python train.py --d_model=256 --n_head=2 --head_dim=128 --norm="rmsnorm" --rope_base=10000.0 --rope_fraction=1.0 --parallel_block=false --init_std_qkv=0.0159 --lr_mult_down=2.0 --beta1=0.95 --warmup_steps=200 --final_lr_fraction=0.02 --batch_tokens=65536 --seq_len=1024
Each number is 128 + 32 x the weight over its row's rms, rounded and kept within 0 to 255. Layers, rows and columns count from 0. The size above them is the row's rms in percent of the matrix's.

# layer 2 MLP gate, 704x256, rms 0.141, rows 62-79, columns 0-127
size [122  82  27  95 114  83 136 106 131 127  65 110 129 111  88 122 143  84]
[[188 113  87 157  88 120 142 138 173 174 155 146 121 116 118 203 124  98 161 146  85 145 129 157 180 133 107 108  52 101 147  73  84 176 136 117 108 164 162 112  79 165 126 202  88 185 163 174 147 124  86 172  90 111 139 153 138 139 138 104 170 169 131 128 122 125 117 115 111 145 118 158  96 166 101 137  74  79 101  98 124 136  43 106 185 124 134  70  60 102 157 121 118 128  74  89 125 144  79 148 157  84 140  97 151 197 136  79 185 156 134 140 134 113 115  52  85 114 112 116 126 127 122  97  62 131 125 125]
 [117 146 120 147 136 114 116 118 182 118 120 102 166 133 180 155 107 108 142 150 132 126 105 103 147 123 121 163 144  88 156  71 125 156 120 130 140 167 141 141 148  88 129 112 126 101 108 110 139 112 123 133  86 153 100 144 158 145 114  67 101 175 130  95 199 137 147 152 157 124 104  78 145 165 128  70 224 184 170 116 105 175 131 126 139 192 103  85 110 125 122 121 133 164 161 151 153 132 120 117 133 146 104 191 137 130 127  93 133  86 138 151 135 142 184  97  87 134 158  89  90 147 166 124  93  89 158 116]
 [109 143 108 100 113 144  30 117 144  94 132  96  66  86 120 110 134  65  99 144 171 163 107 137 127 123 100 134 191 131 166 175  89 142  91  93 130 120  84  43 134 121 154 159 159 137 168 160 119 116 119  94 141 141 123 173 139 139  70  94 154 156  96  99 104 168 119  76  69 121 149 156 102 125 145 190 160 126 117 121 182 125 165 114 108 171 127  76 119 126  96  99 124 129 183 134 156 109 102  85 100 112 120  94 133  90  81 166 136 135 140 134 128 149 114  54  95 167 113 133 132  96 105 102 141 119 154 120]
 [135 180 205 181 103 142 146 141 132  59 151 135 122 101  84 112 138 144 119 104 111 102 131  95  91 128 102  51 149  77 154 204 176 137 190 153 116 178 159 190 170  87 103 170 123 123 142 148 101 157 142 135 129 152 123 132 117  81 114 116  84  95 181  83  87 141 128  96 153  87 118 145  95 215 102 110 103 156  84 136 127 190 101 160 178 153 104 147 137  91  69 122 122 130 120 105 112 174 143 144 106  64 138 106 172 200 119  94 124  99 129 154 105 107 124 193 138 131 116 134 163  77 122 146 112 107 132 136]
 [ 29  99 157  91  95 107 121 144 138 121 125 134 160  98 116 121 192  96 139 170 145 122 109 106 184 147  98 119  81 112 123 145 172 146 148 160 174 119 153 138  68 178 106 131 152  79 132 104  86 145 100  99 125 151 102 151 186 112  56 147 176 108  85 166  65 189 116 100 199 154 147 135 196 130 107 106 119  96 108 134 190 136 128  81 145  71 105  80  40 164  90 162 140 112 100 105 137  96 155 171 150 111  79  73  94 123 132 153 140 174  91 148  94 133  99 118 117 173 156  83  95 133 138 118  95  99 130 122]
 [114 175 106 170 104 171 122 136 168 132 139 112 143 146  99 145 136  80  81 112  75 133 163 120 117 143 103  93 201 121 101  69 116 152 100 114 191 193 189 103 153 108  99  95 155 152 163  57 142 166 130 129 111 108 153 101 172 134 174 155 103 130  67 142 105 150  70  76 122 118 121 128  92 197 116 189 106 174  97 108 180 181 114 110 163 115 135 172 119 122 174 229 116 154 117 107 136 123 103  82 124 150 152 157 157 166 171 138 110  65 123 112 106 142 104 148 119  69 125 117 108 126 155 148  90 129 180 146]
 [ 82 131 161 129 165 132 107  66 182 174 124 156 167 106 165 155 131  83 108 100 161 137 120 115 168 155  81 167 173 119 118 148  85 103 113 163 128 101 145 153 145 141 137  99 137 114 172 193 103 104 132 120  74 120  89 125 113 115 103 117 165 117 149  69 130 132 176  74  98 158 109 157 177 133 125 161 183 113 145 135 154 105 131 104 175 100 190 146 154  66 127 177 120 126 111 138  81 135 122 133 132 125 176 115  95 161 142 105 124 198 140  98  89 121 142 196 112 177 104 102 165 145 187  75 114  95 133 124]
 [151 157  78  81 117  96 154 125 187 104 105 166 171 159 106 127 169 108 130 146  99  88 126 155 143 157 130 113 115 112 146 141 143 135 130  96 174 134 181 154 213 124  55 113  49 127 160  94 114 142 148 188 103  82 118 131 113 120 105 176  98 177 109 125  83 215 174  65 154  89 138 134 117 176 120 134  85 203 181 135 143  85  56 109 123  98  64  88 150 118 119 129 167 129 147 122 141 145 107 167 143  89 100 110 147 146 120 139 109 140 132 117  41 138 123 128 125 135 101 170 105 100  85 137 116 128 128  94]
 [115  88 151  94  97  94 111 100 138 113  76  88 146 113 103 112 100 146  76  93 146 161 111 105 138  56 115 144 104 132 142 142  78 110 100 147  99 130  69 116  74 113 135 123 157 103  57  71 160  88 175 160  78 142 144  85 193 116 110 147 143  82 117 149 134 129 151 180 121 137 151 144 159 156  81 107 149 133 131  69 172 107 120 127 138 146 117 111 127 126  88 127 154 175  71 121 130 117  63 105 195 100 119  88  93 138 123 163 130 102 116 154 117 164 101 143 133 129 145  91 121 121  95  93 139 153 128  52]
 [114 109 123 120 172 118 108 146 173 130  76 169 211 114 109 133 102  37 167 165 103 134 136 161 139 149 107  98 134  65 121 128 141 162 145  78 152 167  76 149 121  64 108 158  59 104 121 136 136 165  93 187 153 107 134 149 186 200 173 140 190 111 151 147 152 128 121 161 118 160 121 109 144 149  67 121 106 136 148 133  97 159  86 119 117 134 145 130  78 116 128 141 117 142 155 143 165 103 147 123 217 130 127  83 130  60  84 145 169 125 119 165 150  74 136 131 138  80 120 168  79 139 183 173 171 109 151  80]
 [ 63 142 127 121 102 124  92 113 111 110 140  70 173 174  63  85 149  65 127 153 145 111 110 103 160 158 130  98  98 132 176 157 136  76 122 103 143 109 113 150 120 175 207 154 173 132 133 176  85 153 153 126 122  93  73 172 120 147 130  90 128 179  95 117 126 109  93 118 141 168 123  69 130 128  69 176 107 151 148 189 181 140 127 113 118 138 162 107 167 130 125 146 109  88 139 139 199 116 139 150 144 115 174 133 140  95 108  97 147 162 174  79 101 158  98  73 160 143 122  90 189  61  83 143 146 119 118 159]
 [160 161 119 126 101  99  90 103 105 153 135 186  83  90  85 129 137  79 141 103  90  70 171 140 178  96 113 136 120 111 125 125 148 139 182  70 145 177  70 120 128  92 110 131  74 128  60  99 179 127 137 131 132 116 107 123 131  61 165 151 144 138  90 128 192 177  88 172 139 131 119 119 128 157 168 129  76 110 123 172 122 136 130 131 176  88 159 142 153 106 149 108  97 110 144  87  63 150 131 153 149 172 109 107 115 164 138  99 131 177  50 145 108 149 185 139 137 118 145  79  97 128 152 105  78 121 153 106]
 [114 128 105 123 131 139 146 126 181 113 150 170 117 184 123 130 127 148 170 108 130 113  99 146 116  97 130 125 120 137 107 133 182  89 111  85 140  85 101 186 112 142  61 182  98  89 114 183  86 150 163  82  64 121 123 141 144 136 114 198 132 110 147 109 114 140 136  73 155 158 170 108 123  90 121 102 140 136  95  70 148 152 121  92  88 187 161 132 206 102 128 139 136 192 108  80 101  88 107 147 124 127 146  63 160 109 138  99  61 128  89 118 119 207  92 138 160 114 115 135  79 145 146  45 119  55 112 117]
 [111 124 165 158 141 107 127 113 148 113  99 147 151 155 147 124 109  91  88 172 160 187 116 121  92 130 166 103 108 139 121 144 149 193 153 121 117 148 124 160 133 148 155 117 121 160 143  41 146 106 169 125 200 128 108 138 179 142 115 119 168 132 127 116 125  92 174 192 162 183  86  70 129  91 121  97 118 133 138 140 159 140 172 163  66  78 114 131 139  76 153 113  14  79 170 120 164 169  73 144 107  88 100  96 143 134 146 122 110 143 106 151  87 148 110 120 123 107 118 165  84  53 128  79 164  95 134 134]
 [ 49 126 117 142 178  98 131 125 141 114 146 117 111 170 127 142 111 108  89  89  79 129 117 141 128 186 102 104 162 115 134 176 136 191 134 119 109  92  91 113 118 109 121 118  55 179 148 124 129 138  97 178 133  67 106 189 107 134 136 149  99 152 126 103 159  97 127  58 108 127 110  99 161 109 107 166  75  95 158 108 101 101  87 153 182 108 110 172  98  97 125  91  68 105  81  88 153 110 154 107 121  81 165 135 117 124 171  99 130 109 142 144 112  87 157 146 133  91 143 146 151  74 125 118 116 153 162 171]
 [ 89 118  95  85 155 131 166 114 102 143 155 178 142 166 180 116 175 120  96 182 176 139  76  96  99 113 206 149 187 108 149 140 150 154 116 153 168  77 162 218 105 119 120 124  90  71 145 117 192 106 164 161 111 162 152 159 148 152 195  97 155 130 114 122 114 105 156 129 139 132  90 151 133 116 118  98 141 134 166 115 134 118  90  99 187 110 142  84 123 127 153 145 186  80 144 139 172  75 115 140  78  58 137 126  48 109 141 125 121 125 140  75  53 124 151 128  93 194 120 164 130 158 153 160 135  68 140 152]
 [181  94 149 140 108  45  93 113 141 109  92 153 136 166  86 149 138 128 141 149 157 115 149 101 108 158 105 111 164 164 126 152 189 134 124 168 163 167 167 119 172 159 109 149  99  94  95 163 135 165 141 162  79 101 136 177 120  83 123 142  92 113 144 116  68 146 133 117  80 129 106 147 144 101  95 113 156 136 154 128 176  95  57  89  59 137 142  96 153 151  78 114 136  83 112 162  98 140 127 164 147 148 124  83 100 128 161 124 138 189 129 177 173 102  98 154 146  70 148 138 118 191  82  72  73 156 181 121]
 [104 125 100 137  56 151  53 113 139 148 107 158 101  87 122 159 173 107 133 165 164 122  92 146 110 129 131  97  77 107 128 108 137 145 146 147 110 202 175 138 121 140 163  97 109 108 150 107 146 119 132  98 141  68  84 110 184  61  69 168  73  85  99  95 145  87 158 153 134 123 141 139 110  83 163 177 163  83 133  49 223 116 182 138 135 135 105 133 130 107 151 129  84 177 193 128 108 120  87 132  78 110  94 146  93 112 175 110 148 173 109 144 122 115  88 154 128 128 138  91 126 140  86 102  83 144 123 119]]
# layer 2 MLP up, 704x256, rms 0.139, rows 62-79, columns 0-127
size [112  75  28  92 116  86 120 105 133 124  66 112 138 122  82 116 131  88]
[[174 158 132 142 138 136 159 114  79 205 119 169 112 114 119 137 109 112 197 118  88  76  85 189 181 143  87 111 102 140 188  96 141 164 177 116  97 172 146  95 103 149 113 155 161 134 153 170 144 143  82 175 131  78  92 129 165 145  87 124 138  47 149 102 154  90 167 108  63 111 129 128 108 136 138 120 135 103 129 137 136 141 119 164 202 110 109 120  99 107 163 125 114  75  98 130 170 110 136 138 134 113  65 129 174  89  66  89 148  93 153 167 121  85 109  85  87 113 108 188 121 107 112 114 137 170 147 115]
 [135 176 186 101 154 110 175 148 102  91 122 136 160 141 108 177 108  86 152 149 173 127 144 121 116 131 160 124 145 167 183 123  84 184 121 125 121 114 125 109 121 124  93  54 116 175 160 110  69 136 118 124 110  92 132  90 156 114 138 140  77  99 116 159  82  64 164  62 118  97 144 140  79 114  84 113 177 190 159 166 139 148 164 173  88  92 130 149 141  87 116  89 129 178 132  97 129 103 109  81  84 118  77 104 114 131  98 199 106  79 154 110 122 112 104 112 135 170 130 143  71 169  98 139 124 143  83 143]
 [105 105 136 128 139 107  77 112 123 100 104  99  60  48 147  33 146 102 161 128 168 178  75 141 164 121 115 143 138  97 124 114 182  91 125  93 134 119 128  96 135 181 144 165 134 142 128 154  72 118 109 134  82 121 136 162 125 126 116 101 172 166 103  52 113 169 122 123 140 131 111 175 110 142 107 128 160 137 124 175 154  99 154 146 132 133 118  47 101  91  88  55 137 142 150  97 225 107 118  88 127 124  63 132 182 102  42 193 122 112 142 102 149 117 132 131 103 188  88 161 215  86  91 107 137 179 185 121]
 [ 95 158 217 148 147 104 111 142  24 115 150 135 122 118  93 121 123 140 134 119 102 141  86 122 102 133  92  90 144  72 155  99 124  81 114 144 135 188  98 217 137  74 120 148  91 152  84 164  86 152 144 137 142 110 153 103  85 110  83 119  80 131 151 152  90 175 123 165  90 115 133 152 115 174 133 128 114 117  70  91 141 156 112 147 161 204 107 112 106  89 148 165 113 132 116 136 104 124 125 136 125  93 130 176  86 154 127 114 121 137 112 163 117  76  89 147 139 112 146 118 184  89  98 101  86 170 123 120]
 [117  89 133 121 125 106  76 125 207  73 132 118 146 116 135 112 157 100  96 153 152 188 141 178 114 158 125 148  90 208 149 102 105 158 121 168 191 114  97 125 109 172  96 141 177  81 125 135 147 138 119 127 117 127 130 150 140  89  95 153 117 100 174  44 136 121 115 113 133 157 192 191  89 158 143  85 121 136 123 142 106 148 131 142 185  94 159 169  59  89 150  98 127  94 110 172 116 145 108 150 119 161  84 132 144 139 104 114 142 189 137 147  94 113 116 169 112 164 110 119 162  86 124 123  96  97  99 137]
 [111 135 113 195 126 171 109 198 121 157 175 133 137 144 133 152 210 101 124  72 174 130 107 138  87 136 132 171 102 160  85  81  89 146 130 120  97 216  89 100  99  91 120 152 155 189 137 132 119  85 153 178 112 123 164 115 134 114 137 118 194 157 119 113 125 133 108 133 148 117 155 147 140 198 135 139 155 174 127  85 190 115  87 133 145 111 142 117 135 130 135 170 114  98 159 156 136 103  94  75 120 104 161 145 125 196 105 130 153 129 129 127 138 148  22 103 140 117 131 115 163  85 181 132 100 162 153 165]
 [121  87 110 173 136 122 141 122 121 127 166  43  98 134 115  86 162 207  87 159 131 167 105 171 103 110 123  37 134 139 118 160 118 104 151 177  76 147  65  65  96 123  80 195 156 137 147  98 103 130  35  82 131  63 132 122 171 161 133 146 102 153 128 154 200 162 191  90 138 120 131 119 152  94 110 134 147 156 185 178 126 169 109 165 102 105  72  66  48 146 146 106  96 120 157  93 143 109 136  96 121 120 127 107 182 116  72  68 107  65 121 175 120 184 152 142  81  84 139 153  99 131 131 138 212 138 117  99]
 [115  75 110  81 151 153  98 106 125 128 140 122 125 129 172 112 129  92 113  69 153 132 128 200 123 132 150 147 126 101 111  89 128 120 130  93 162  83 160  86  78 170 109 111 141  75  92  88 142  67 204 109 204 135  97 118 146  90 178 118 166 109 155  94 122 104  79 167 125 161 110 103 145 129 122 127 154 100 151 207 141  80 148 114 154 123 149 104 142  88 165  99  63 103 170 142  93 199 142 184 108 147 143 145 122  90 138 136  78 150 108 123 132 119 186 125 216  90 190 126 147  94 144 108  80 121 206 181]
 [128  45 145 142 101 166 187 156 127  97 124  94 171 145 164 121 187 201 209  77 185 146 138 114 124 185  87 172 159 143 164 107 120 137 138  97 109 152 101 117  91 128  78 108 151 111  98 138  93 117 176  82 145 128 168 143 118 129 189 162 108  84  53 143 121 138 117 127 153  76  83 140 150 133 128 132 105  72 164  75  97 165 188 132 122 154 191 143 104 170 162 126 161 131 141 130 119 119 168 136 112 111 146 149 154 109 178 128 128 136  95 111  97 143  79 106 143 169 107  97 108 146 107 126  63 135 118 165]
 [159  62  95 154  88  84 135  89 148  95 121 147 142 137 143 128 141 181 118 141 137  96 104 117 189 130 173 200 102 136 132 123 102 143 170 106 100 102 190 174  95 124  86 156 163 148 175 140 127 108 189 123  71 135 167  78 130  99  97 112 112 132  85 109 119  88 134 132 152 116 149 146 118 153 138 183 135 105 115 112 163 139  86 115 104 103 136 104 145 143 134 126  79 104  52 147 132 162 161 194 117 126 137 180 109  81 115 127 151 128 151  71 107  63 201 119 160 123 137 159 127 124 124 156 129 134  96 113]
 [ 96 116 121 145 115 127 131 191 127 139 114 148 150 168 159 116 131  89 143 118 153 130 163  54 107 102 107 181 118 196 158 111 131 201  97 177 147  73 115 101 158  39  87 119 135  95 110 131 104 107  80 124 131 144 168 114 110 115 206 120 124 148 140  97 122  67 127 134 154 117 113 126 131 148 123 138 103 171 118 170  89 149 142 123 116 123  63 130 126 186 156 127 165 165 131 173 101  71 140 118  81 125 184 180  79 194 121  90 130 134  99  86 187 171 178 182 116 134 167 107 137 116 146 140 108  94 124 149]
 [136  81 124 155 113 116 153 132  92 119 120 140  61 143 129 124 125 150 130 152 142 157 113 124 130 144 149  78  98  86 148  13 104 164 122 121 121 117 180  90  86 155 146 129 150 126 183  85 114 138 113 163 133 155 113 113 183  95 109 148 122 194 126 142  87 126  82 183  96 149 128 151 132 110 167  90 115 130 111  82 137 120 135 129 160  98 124 118 131 100  75 106  81 173 112 171  98 105 150 117 173 110 120 141 153 141 116 140 134 104 179 106 199 132  86 123  68 159 108 171 141 167 104 145 161 130 139  92]
 [116 106 181 109 123 118 125  58 100 136 131 171 107 114 158 166 134 154 128 187 124 118 142 111 127 123 105 146  94 125 133 100 160 142 129 169 168 113 107  74 145 157 157  81 161 115 125  72 154  89 105  89  81 133 106 110 136 128 123  75 127 139 121 120 105  75 129 121  89 107 153 139 111 104 128 131 202 156 130 142 114 138  95 168 134 112 191  84  16 120 106  96  90  88 110 174 180 130 106 103 128 189  62 141 144 151 110  66  75 143 192 143 134 197 144 147 107 128 159 139 128 151 101 179 211 142 125 127]
 [131 214 100 128 166 122 195 130 143 140 128 101 110 130  65 126 120  89  54 119  86 108  96 129  42 121 113 131 158 125 142  90 152  83 185 147 114 168 117 123 115 110 144 120 143  88  92 164 127 114 125 186 138  98 116 109 149 115 132 112 112 102 109 152 192 139 133 111 125 154 129 159 136 111 117 192 136 126  67 122 146  98 146  92 109 154 143 120  67 173 150 130 130 157 143  70 175  46 165 135 152 130 154 126 104 125 109 135  89 168 168  91 116 116 136 122 183 156 107 131 150 132 114 178 181 182 100 167]
 [105 129 117 125 149 142  65 146  85 184  70 169 134  94 108 139  88 186  76 191 186 104 144 146  81 105  99 164 113  51 129 173 120  95 133 126 115 177 107 152  99 100 127 181 108 121  65 150  85 123 123 126 189 163 128 108 120 104 163 121 205 108  84 141 115 106 114 143 141 120  69 166  85 111 130 122 127 114  91 164 144 113 218  94 115 162 158 137 105 157 113 133 131 115 168 118  59 166 147 186 143 145 113 172 186  94 100 167 115 134 102  80  67 108 165 106 108 152 180 113 151 209 112 130 142  95 144 111]
 [163  62 174 125 117 107 136 147 139 135 132 100 120 132  84  72  88 169 173  59 161 135 162 108 139 116  77  55  93 152 147 105 114 132 113 147  81 137 100  58 138 158 156 119 163 199 175 116 113 135 170  92 128 117 110 118  95  92  92 147 118 121 152  98 102 111 167 115 159 201 123  85 172 103 163 127 115  74 103 164  68 145 142 185  99 119 151 118 128  59 119 110 107 147 106 187 108 160 117 152 188 121 140 152 199  88 137 130  89 130 158 138 146 122 193 143 131 130 162 101 161 104 117 119 107 174  97 134]
 [149 131  72 146 151 179 179 110 165  80 148 106 176 146 131 122  94 139 115  83  85 175 103 142 107 122 148 121 140 138 102 151 114 137 113  82  91  82 152 142 160 156  97 104 205 109 104 133 128  91 142  66 113 130 129  70 118 105 137  90 133 136  40 145 143 175 125 135 111  90 145 114 140 163  62 110  32 169  62 117 119 123 161 136 169 130  69  76 124 104 105 123  63 187  94  52 133 114 144 126 122  70 115 110 105 174  85  81 135 136  86  81 115 115 135  97 140 130 101 153  62  81 136 133 159 102  70 136]
 [128  87  91 198 128  80 158 150 121 110 147  85 148 178 120 132  68  75 139  93  84 151 147 121 186 124 123 164 159 162 119 143 148 155  38 100 173  74  59 130 170 150 153 149 132 122 155 140 155 111  95  92 190 155 103 111 121 144 169  82 184 161 135 105 107 144 167  78 156  52  82 142  96 118 106  78 137 161 108 164 147  87 155 174 142 114 146 142  97  97  63 142 160 112  99 166 151 129  99 128 136 118 163  79  91 169  74 157  87 117 168  74 120 180  70 100 142 111 101 189 156 127 107 164 119  70 149 108]]
# layer 2 MLP down (transposed), 704x256, rms 0.0894, rows 62-79, columns 0-127
size [113  92  28 110 110  81 122 102 119 110  63 112 131 134  82 134 142  82]
[[139 159 159 151  91 173 124 129  99 163 149 107 129 142 140  91  96 162 120 114 120 117 140 112 171 156 140  75 132  79 175 116 121  81 108 114  90  95  95 175 178 138 112  99 174 119 138  97 117  77 150 107 184 162 121  79  79 165 134 124 155 100 145 117 153 151  84 110  64  84  86  95 138  91 138  90 111 158 110 113 130 128 233 127 181 123 123 174 107 130  74 174 118 163 148 186 126  74 138 140 115 107  96 153 140  88  88 133 136  93 211 108 112 108 120 152  78 101 121 140 122  96 139 122 129 146 114 169]
 [ 88 138 161 114 138  98  82 129 101 163 133 134 106 132  69 154 156 112 139 115 139 154 133 113 136 152 148 143 141 157 110 149  95 140 122 124 128 107 156 123 111 166 145 128  64 116 116 146  75 147 151 117  66  93 139  80 133 147 152 154 153  99 153 147 121  44 122 112 131 121 187 175  68 113  45 159 133 114  23 129 183  87 103 116  88 121 137 124 153 116 108 107 177 125 143  84  70 123  70 147 131 131 133  73 111 175 120 135  69 148 155 100  89 165 145 101 147 139 156 140  71 157 114 156  85 169 137 107]
 [ 94  87 203 108  66 137  65 121 117 155 165 129 136 111  87 125 128 117 144 156  98 157 167  81 110 130 102 127 119 110 117 148 188  74 133  57 133 132 127 117 120 142 111  84 117  99 134  74 141 121 141 100 143 140 146 118  96 152 151 166 143  70 131 100  90 110  98  74  70 152 131  98 106 151 122 119 143 135 161 126 109  58 101 124 187 102  97 111 157 165 123 144  72 102 159  97 196 110 166 136 186 127 120 111 141  86 118 140 170 113 198 115 114 122  95 128 171 101  87 146  99 104 113  71 190 115  99 156]
 [142 149 117 134 136 135 124 120 144 116 135 168 139 114  65 142 111 105 133 107 140 158 141  68 111 131  66 138 122  92 185 126  96 114 174 127 118 164 189 159 170  95 144 129 140 178 132 167  71  76 139 160 122 190 128 124 102 149 117 160  88 142 102 137 123  59  85  97 147 151 128 152  61 181 113 125 124 144  91 122  95 174 170 134 110 197 149 119 149  94  61 164 124 187 143 154 153 114 126 152  95  99 164 154  56 112 135 136 104 133 133 175 122 178 142  85 151 153  70 174 139 116 120  89 126 163 161 104]
 [ 80 162 147  86  74 105 147 165 109 180 119 114 117  73 105 169 128  79 129 169 192 112 160 123 155 129  97 126 105 203 111 134 134 123  98 137  90 109  87  96  66 128 113 163 126 107 144 139 164 113  92  96 136 161 118 165 195 127 110  77 144 138 122 116 120 186 121 134 111 108 133 131 113 178  78 101 126 168 156 177 166 163 102  86 107  72 114 136  80 169  50  98 193 136 115 159  75 107 101 120 177 111 133  86 112 120  74 141 110 148 124 169 126  90  96 133 142 198 134 137 145  92 111 137  96 135 108 113]
 [148 105 154 144  53 150 175 166 187 113  84  65 166 152 159 152 186 102  91  40  86 122 135  90 129  97 128 146 115  72 120 139 120 112 175 130 164 142 113  67 112  95  95 120 115 106 149 151 120 151 144 106  86 118 129  82 169 139 143 169 142 117  99 124 144 130 139 127 132 101  80 150 151 161 125 113 140 147 145 177  81 147 121 124 115 147  94 112 121 154 145 173 115 170 143 174 128 106 122 105 137 131 106 111 181 158 152 137 144 134 140 112 102 127  21 142  97 108 128 119  96 135 144 149 109 181 160  56]
 [106 128 139 140 191 107 136 116 127 188 128  97 161 145 113  89 184 153  43 130  87 165 184 136 166 149 157 126 160 255 143 143  78  92 157 168 129 109 116  84 157 125 124 157 206 137 120 141  90 143 124 122  94  83  76  84 135  79 117 193 156  91 101 133 161 148 107 100 126 108 117 149 154  85 105 139 162 149 116 103 116  74 122 154 151 125 116 113 175  95 101 168  84 187 161 146  75  99 141 136 116 131 196 107 154  94  40  76 144 145  99 124 125  98 125 155  62  75 116 124 190 164 166 144 138  95 113 131]
 [ 88 111  99 103 200 130 127 121  75 128  72 141 105 115 108 173 138 105  98 103 148 130  97 122 129  63 146  89 165 151 111 155 130 118  95 117 103  67 111 128 136  98 176 159 102 120 118 109 160  73 121 107 134 117  98 159 117 103 133 115 133  91  83  75 119  86 139 161 140 169  74 124 165 122 168 146 151  99 106 155 117  92 100  77 104 144  62  68 104  76 149 113  92 221 122  83 149 166 121 127 124 123 158 150 171 144 114 158 144  90 125 103 126 103 139 100 151 135 122 115  78 119 157  86  79 127 172 146]
 [135 137 108 153 140 108 123 181 112  88  75 111 120 131 211 167 140 171 110 111 162  82 154 168 174 126 105 175 109 125 147  99 110 111 108  99 117 147 127 165  98  76  88 117 141 133 104 109  96 120 153  83 175  59 137 125 100 109 154  96  73 133 137 150 148  90 141 119  72  98 120 141 135 146  70 139 119  77 167 100 133 126  86 124  86 145 205 132  85 150 127 141 150 133 117 112  72 107 197 134 113 135 158 171 138 100 100 107 107 147 120 140 129 167 137 138 159 144 164 172 103 168 129  87 110 129 129 202]
 [117 104 122 163 181  60 137  78 178 109 194 112 211 141 134 168  96  95  97 154 123 122 141 143 148 153 143 148 122 232 103 134 116 169 130 115 157 130 126 140 121 137  99 171 152 110 114 152 153 179 132 187  97  69 122  78 200 124 125 128 151 160 122 122 143 130 121 133 143 138 131 162 149 147  88 144 119 114  94 157 135 115  61 145 127 111 139  87 147 121 136  90  72 132 103 173 114 127 145 152 177 128 117 113 120 106 151 133 110  94  60 117 124  89 200 128 164 109 131 140 139 122 129 182 186 108 154  66]
 [141 160 119 181 146  63 147  66 117 135  87 136 134 176 114 107 126 162 100 110  58  87 104 136 117  83 120 143  89 169 148 117 152 184  84 157 115  74 119 121 103 166 132 128 145 150  93 153 129 116  91 157 126 169 165 131 119 141 107 113  65 163 152 124 110  86 161 212 178 105 121  65  86 106  99 116  46 127  82 119 160 174  97 141  73 142 160 119 172 113 117  93 157 100  80 123  83  80 139 126 149 133 114 123 115 154 145 174  56 124  86  98 155 101 176 127 128 107 156  87 131 159 109 117 148 103 146 160]
 [101 132  86 170  62 150 109  93 115 138 169 137 134 112 132 146 102 141 183 144 140 149 143 173 137 134  78 163  64 127 147  73 137 158 129 143 118  93 121 143 115 155 170 135 139 133 139  95 145 130 132  92 154 163  90 125 216 110 120 109 151 102 177 170 105 141 125 133 156 164 155 152 188 150  96  91 214  78  99  56 135  72 157 162 156  59  97 129 117 149 121 149 108 171  57 173 143  92 125  61  93 116 205 101 165 120 106 146 121 158 120  82 190  90 106 139 104 165 109 158 203 162 113 129 193 101 112  58]
 [ 69 125  93 162 165 121 199 156  30 168  65 101 152  87  89  91 160 174 157 194 110 156 120  94 173 104 135 123 136 197 140 100 132 115 105 145 159 106 168 155  99 110 124  69 138 114 124 120 148 155 126 117 110 165  93  97 102 144 130  88 121 185  86  79 131  71  96 152 101 100 126 107 121 116 118 118 149 140 136 159 129  91  71 136  73 119 138  67 125 100 103 106 150 118 119 172 133 153 107  80 104 109 121 102 116 184  96 103 183 135  89 147  84 136 166 175 111 107 150  99 153 140  84 126 152 145  97 125]
 [153 146  91 119 152 144 144  99 145  70 167  87  98 153  86 140 160 146  70  84 158  84 152 134 125  65 146 171 151  99 150  80 157 131 148 150 107 119 146 165 140 107 145 172 177 151 132 133 156 144 153 176 116 102 126 143 117 123 104 100 130 146 141  98 131 153 218 102  81 108 174 142 144 121  29 237 207 121 138 122 147  86 119  34 100  94 119 162  85 147  97  86 126 133 138  83 170  82 127 124 102 177 166 118  90  91 178 172 118 166 146  91 159 138 218 104 153 162 114 160 108 169 130 151 124 159  88  95]
 [113 133 148 118  87 178 107 108 109 191 131 119 161 135 138 120 140  84 136 133 184 116 129 159 100 102 108 133  86  82 172  89 107 148 159 155 162 134 123  93 151 103 116 133 117 133  98 142 155 103  70 120 139 170 183  88 121  88 109 137 132 120 125 173  84 116  80 165 116 139 118  93 127 134 141 120  97 227 182 147 183 124 201 111 143 109 140 100 103 192 115 144 191 161  74 102 108 154 147 130 110 184  99 175 137 132 107 154 124 140 128  71 170 120 118  98 119 146  83 104  80 198 111  64 183 157 142 121]
 [120  87 108 184 152  70 135 105 133 112 177 148 131 162 113 133 111  83 172 100 119 158 105 165 138 124 126 163 189 239 159 177 116 165 123 134 114  87 100  91 129 163 100  84 168 185 110 137 134 103 158 104 135 143  84 127 150 119  61 158 120 138 122  95  39 138 149 112 212 107 148 122 167 184 163 159 152 117 107 141 144  94  76 109  82 155 120 100 141 117  84 134 108 101  74 166  35 167 113 138 155 167  92 117 188 112 165 130 106 139 162 199 115 107 192 119 119 181 138  51  91  99  85 106 110 148  98 163]
 [115 155  78 103 172 113 101 128 202  95 147  98 142 136 164 122  34 175 147 160  77 154 138  95 130 146 106 121 134 221 135 115  78 164  45 165 168  99 136 161 185 176 135  94 152 147 141 137 122 167 152 130 115 117  99  98 145  92 142 105  97 137  84 125 107 170 108 151  62 113 119 143 152 134  77 103 113 137 135 161 112 111 120 129 164 141 129  72 170 129 148 127 110 133  89 126 153 137 163 198 157 115  87 146  88 114 114 103 123 119  51 129  83 106 154 115 179 132  68 117  82  72 125 140  89 132 117 132]
 [142  82 125 125 126 115  69 137 173  94 105 159 109 189 104  92 191 119 128 180 171 142 175  83  94  76  95 145  59 169 187 135 139  62 156 130  98 134 137 135  85  62 124 120 108 149 104 134 160 121 152 163 144 123 117  95 204 150 106 118 142  93 129 163 152 152 155 149  84 179 134 144  92 143 120 132  67 131 118  50  52 134 162 125 128  63  95 135 149 129  93 184 126 124 129 116 149 105 164 150 160 137 127 129 142 154 132 135 156 120 158 112 184 123 146 151 166  66 100 101 145 111 133 131  66 130 146  98]]